{
  "num_hidden_layers": 19,
  "num_attention_heads": 12,
  "num_key_value_heads": 12,
  "bias": "all",
  "tie_word_embeddings": true,
  "parallel_block": false,
  "learning_rate": 0.00274,
  "beta1": 0.95,
  "weight_decay": 0.027,
  "max_seq_len": 384,
  "doc_mask": true,
  "max_steps": 7267
}
Each number is 500 + 50 x the weight over its row's rms, rounded and kept within 0 to 999. Layers, rows and columns count from 0. Numbers have three digits each. The size before them is the row's rms in percent of the matrix's.

# layer 2 MLP up, 1536x384, rms 0.193, rows 1465-1535, columns 192-239
090:477414511578509564523560406452490526481515485563469505555489489456397541431520463386547543408559537401564603567499490529542588482492481508480444
093:482555527475464483475497499548530483504459511495492519441561506498485484560484481520535498468497573466555490401406512448445458416541432503491502
101:498508454543439486465565462527417469567579461531523481543544451439468419518446446504606562441424559440523395458449459502408547590430535465501404
104:441422579450354426528489604540526480506486542515495525576430545500487504568533588495541558559478580499497532439524431514606551490648418515534421
080:464567485522513531473554456577534429517404527547558543550492493497488491482528546505450537532559428469528470591450462485466479442462582500612481
120:565555535535462472551650468514480467564515507474478529524549518602530475572521547514520494546446523434496469500608467503447493462501514459541454
091:393413514503544574516503441522541562540463442427519530539512553443446511471523526409509476496486501561542480522491500528393426440423507542423479
097:551558535511525498464513387553481594440557511497570500483577588515519509466553532450453459513512435459448463534521499538505598536481476499545464
100:540460530498452521507572372544562556514531397521537525445514551445507631510397522544539467512437450490470452498447452562495455559500386527548543
079:561547471492504462491470592525487532533481535540492515519388446576451479487500555528466537505508439531514494563542493521493534442485544599414485
087:583510564549566440584471460533574523454482513498436439516531522538529484548533518607544468489559462515472520463447528496476435551487467504520469
111:484483450509606521547455513528492502525501478477518438513472490506516581495527457502449488533524467526536402572510437475428549469534472575490428
089:523456556523535600533415514612560538440517440532419498461494495465530441438433507518482491516562553495557594487500512407510503482482441573465431
098:386458529405501460565537496475452427470482549456497459534506452542550421544344483463480516553515478511491435426523508471529533485562443490481521
070:494506490462483565551458461546490578516572623529506422439538547484462560462479570467404555540469408522564513494510525534537514517451580526418452
087:400586476560494530586530514469435499464540499443466584572568504419563471530531438442487498561545494574473417535476398548432525530562442443590445
090:423531483552461462477523376512451472549461553480625429585580496452525616514472462502497499564441393517494514493476475537520637525495575391527506
102:367487526449465463562527525476518470501585522528510461586511450449533493489534500471527448586478508520508455535530548458395501510503448482557557
107:456608578535497553650462472542437546547486489532518507489429534475599554556495476453537466568511401486492452444479397519492452477535451538479523
121:517416547439496538579458512582550510560471454501483483413577548489449510463492442491590516545419518543487546488460553503463464566602502454576472
073:504438509465597527563467522504496457460517528417558510459437612533538456435618536562444504496454584412540489459512527519484548548614436501524510
120:499486513481535469518491392438447502483643495464481477459431574489515481527448619413484601554515480468467488367454465399501415498507511524589496
106:546488507443466477505514484564509516487558422492479624504470443529466496545474403453524530451555380503597449555454441458515522551550506469448446
110:555535490464493486451494553447573519459437590553511438483621588524461507459448503578502453418500453547450503439544486493481544432514473523536543
077:497542515485481544556473452485530577560516590578564537419508419433619520447394463450500502539518478440480532536513404531525525490553511533528501
103:495441462529514484439577604590548423418465536483585522538423540460484453441520571383443587577495556422484489561494540450482492503410500492540472
090:456547560510522553505506517528428437542540415448526446548447494437474472470451542473493492496507491484397574433547443591505527415504518542463419
086:585454501497557493481510423397530504501537547471547526493515472535473540460567505519486561441506545514581522497474450480529464512585420390426471
083:517560541521584674580501478564513572454553595434510423534502453469536583478504556544500436544490498417598540541459518552536539501459491421480464
112:444502533456502403535536477508470509496585494588487576526552479545529458553440396501510446415450509473441449529451470515529557498575588484504521
093:542525596562557453565433471436576528472481471617484487518511531531463450418472560490528519489490571455532513524403474378517503543533475571556457
090:525497526528554527567492439411495519453503484611421442505390539505556526492461530480491533506544573512507395441489492472526533532510414452541454
090:521538512468440425453582507423539532534519437534533494527465514583469383531477497600503512449449586516426571479425454533437446581400513642480456
112:543524500458527516461475450445544456510476526427498535572502381538514501400441510560455560431523547528492484452514494520489393494522577488570457
111:414494527489507557508518474571492480529462506440533520480457572400407545474426470435551606454437510573454450579465546468506413421478526404456438
093:486444449524520516538484585550471574463513532512544463551485477510507444470469504582459475539406542555538478504505459473550506511429530486444537
098:573463561563477517414522444385537539434590494571422550572530433494511568493529431404568500477563560465512515427525584522478495485501497551543609
092:483454524515434493557449459559510536593483565569527448535497466472393609455507487395550446533570461548426513534451487601492611526466509449541545
080:508501472595499435423503509504564533581516438477499437470472406441497477552496506450510555498513572436533484520538494529611481447511634486520566
085:383455442412599499529429487437507481430491471576558471397484533557519457525515515547487460563455550505515601525373531512440472488491499508530571
086:594397492465475558470476539535530459481535465499541500501464555522496557452486474501458527482483439539550505450489515317447496514565359495407502
110:448610547429431533554495512459445492500513573443521525558502534551572558464499483346531493503496611544412431447542513422411596557531447595472619
099:500452516510397481456510504513556557513474489455498538459482392475445472500480476563591525511540623488558432499521413573464443398485514512464533
112:541516513541484537501466485534505452536600445434504514499489493479455445534512489526423469445523532542561631447477433479539512529500507473547616
100:517541458444515575455577548491484486519572508443497560560459558566477491466582480474612564599507499568495500450446519456443543516466451460520487
116:430551436562474450479592551456469447530429498483607488565462418484533454525578506457459489455443492492556577428534605501546612378448465501455498
100:534544565439508476499541438482494542515502526565495466624533476443485430465564532481459463530533458594503526433569530460489613506506432533502460
106:565416595460538471440467387523503548494493516591494422475486571483437469416426479529494545496432517481590533570580564426499593615429466488571545
108:573556461496581538583617418470523469488501524469484528485512446471575548485497556487543556575537420511477532443505420635504481514489455463487455
104:575447495507531454475497480534389488525497492464533480542561561515403416485521422508488491475551478439534432561478533479504541458485376456462525
107:560544452406481512432459495448413519505521526495434466469556577510528530547472476558428559548536444524411591488470386486446447581505536501463406
106:488511445559492522481471473528540593454552524467627567448416486594444494436592475424593449496496526446525531481494393503440511513517489545517459
106:477448437493452489495461544539548507553562311467494540484562538534483514411552531593501508538512512574465462396438474516530571484426485470407531
116:519491449523370426392402511584509491533468461510551498543443646495512494502453551516501560552525591497500387576429500539373481570494536466537526
125:584517463520541454562456488465436534579586517426634483487563465530549518473552495485500497475531534477505545512550581409505505493458416462555513
086:548414455484461507557480471464587517466386459558493524455477525528477452495454576493508627456455548484460505433453474448470564435480490437496496
112:497506441434513470450523548478528535511510561475485402547541408491487448450514542516513499420525440525543508532507497462546569503588472499447570
106:531517497517504487420530560477498588533516507459436498443431542487507551486486578593472538499512426511441539400477449559469467483465414430575392
102:467542523513462420501523531576427415477430482479482545484471479469554436464440493516460562495489513475581524531529596395465535556439476486540485
084:454420409488503541504480481485479567492568551471539460491510488483516505465583532531511465639473483585548562554476586563469552536444479413524455
103:505510453566561476511495474467498435541499468466490532557430517553537562478522470595475575518455554473545474558442433446486494470561542430428568
119:478463545480473486487509580535505472504395433473447536520532515503566495519456587426542561534540408526465677516509525528531507499501572561519513
113:461492558500549552431514535493475497559432427567499516483457565475490485462525549527391621498487578454495556482470485457409353464528588485525590
116:534440559513582529421531487399528470546480488411535469543510414537545610476562557528440538403509484514443528500480468611564505546538469570438515
091:508513496567410504466532528623572413557563525489419519567409536491521523414471567487399460526478493468446532411574470478477466565542485502523491
114:473478447520505454482526586533549545514576578483534561521468490601443492387476524557592462481504402524515396476579468510509561425461533569419514
094:514507472460495459512542557480577503428479507470560591531462551483542550488501556501489440616571562588478476490460421474496518523514352563491503
109:440431442509489538649472363516612463587445623436464508475470527445503508520416543504589488515524449431529568515548410567495535520502492549420436
092:459417555544498567437547482487441460503585501473470451470501544507465443428456661577508547488485446520610554495544523470532494488453483507538465
086:560483562588490495443537504520445515541536432499532401440461413454512522478481463527532555596533513482464568473431509522456565452476488577529503
099:503560483492558621462544504574431503487420464522451446534479441529472521517520493452523514587487409500419435447450499462376556549483427511529406